config = dict(
    head_dim=32,
    activation='quick_gelu',
    attn_scale=0.177,
    tie_embeddings=True,
    parallel_block=False,
    init_std_o=0.0,
    init_std_down=0.0,
    lr=0.00595,
    seq_len=512,
)
Each number is 500 + 25 x the weight over its row's rms, rounded and kept within 0 to 999. Layers, rows and columns count from 0. Numbers have three digits each. The size before them is the row's rms in percent of the matrix's.

# down: layer 10 MLP down (transposed), 256x128, rms 0.274, rows 250-255, columns 0-127
# up: layer 10 MLP up, 256x128, rms 0.25, rows 251-255, columns 0-127
down250 087:481491538499461501490498512520536501493475554492464494512516470511515516501471497464490500467558476501490520462558501518486490511521449496518449496515477461516477477497492503494485483465509528454503480510471523516487522474498513461498519521518537516464550488458539545532490505478506499495496484541468484486493465508494507493528465501442506521499454526540482524487504528462457520479500
up251 097:529499519516503513570511545483494517483479531531526517510468487497458538464478448536510469569509512496501494518488466527500510476465505483528485543474491489496508486508476449499509478488530495503478461516459527493497545505493495499508537503450515487464490478467539451517471499506524515491501487538489479473454458476492505472474498488475510492474530485493467517542517482480516506484528
down251 084:495455491481528486523476464517506515515536467524486531474530506508484492529527544497481507432429517468486525496510555525487539480516539479478504487476494469478518509509516513515517514483478536464488465492496504485562491553463486503479505517477492464501536472476494489516471468508489474499528462511469489472490483503520468487542480470481521468486515516538501521492472504537520507506534
up252 099:525486519519497506491521489523470502476468461527510454484510500520486526495471516495502512508488467548581466490477494533494521445523479503511461465486495480479479459486524489518495544515494497453501515480493479485446494495493512474494550494509519445504532516512488434488527501518511512510487487464491517553481477439487457481532521507501486489489504481543510519466531495520511497478499
down252 113:474522502516486497452501514538531533491502487467463507517527576504488487478483490518492498496447495492499501484500464492493443511555476483478488512468529508507477471507552511552496501512508561468516461563517485488448501509501482466502469507522493541489473467478487504490491498498513511485480514520512525487503469513481511521527530485541508488533493527458457496521459515506509500522535
up253 087:489511526499519509515493506472476472485493490504537472491516498518472446521589506484507538513519500490448521507508473480468506514534538477472521530464490527504485506486586498500481469523484500520526489512496465485537504494456488513453496525489452479519488484525525499488485545493510483529517511471507466501500500530456479509512512450549506490524480492491520458507536498529491471516504
down253 090:530499507492497536476493529498511483498488503453480485484549511547503483472499522492506501446484528522506545493495505475469480532519430533527498535471499490505492511481467456525555522500497515511494494508495493513484513539502523534510488537498501488499513498462485472472498524490463477535512459602498515492485459540510496535522480503533472478479460474495492526522485492495500502467510
up254 100:489461507488524492482492474504475467546485536475488526490478512466468472485518534465454481485536497465490499528468484506478493492459484460460527496489522484496505543517519510511482486514506489500521476517484527526519504492524494511439470462502520504514508549515526458485528475535511540500504498485524506464507505482515527483515509551497528474548442524540480461499473499513437507535507
down254 082:451487487505501436563475498524506499508475444471544538524489490536520504521486526444481506476495488495564489524469467485517470497512497473499495476525494459531511510477485507482546513521483525493494457472513512523526454510503491483496473494501504495505440480522504526517501470465484536492514527496460489488499470454467470501500490536517526539488488509482490494495518478498547516505532
up255 094:509474486525461490520511502500482480518489445560494482537481538473504505538482515490555492521458481491501444516490513515491464515517501522492510516525566511513462476508464521499488508486477548505470508493506454467462504497437488491498518477492489505522494511527486508481511521477451495476522496501545487519501518522509511510560491460456534511503506511507474495485513478509504520553549
down255 082:502491531515508553541495495525493534512476480501468506458486527489475520521502474466477502508491428479502501500530452516502500487485522464481499497494466495495510498440467493486495453518540467520517507480460492540513500516557498535514555538465498532511545492521501511496544470523521486536482518464501465500500506505499505444483512492487499494496467458504468534484523528498491537499476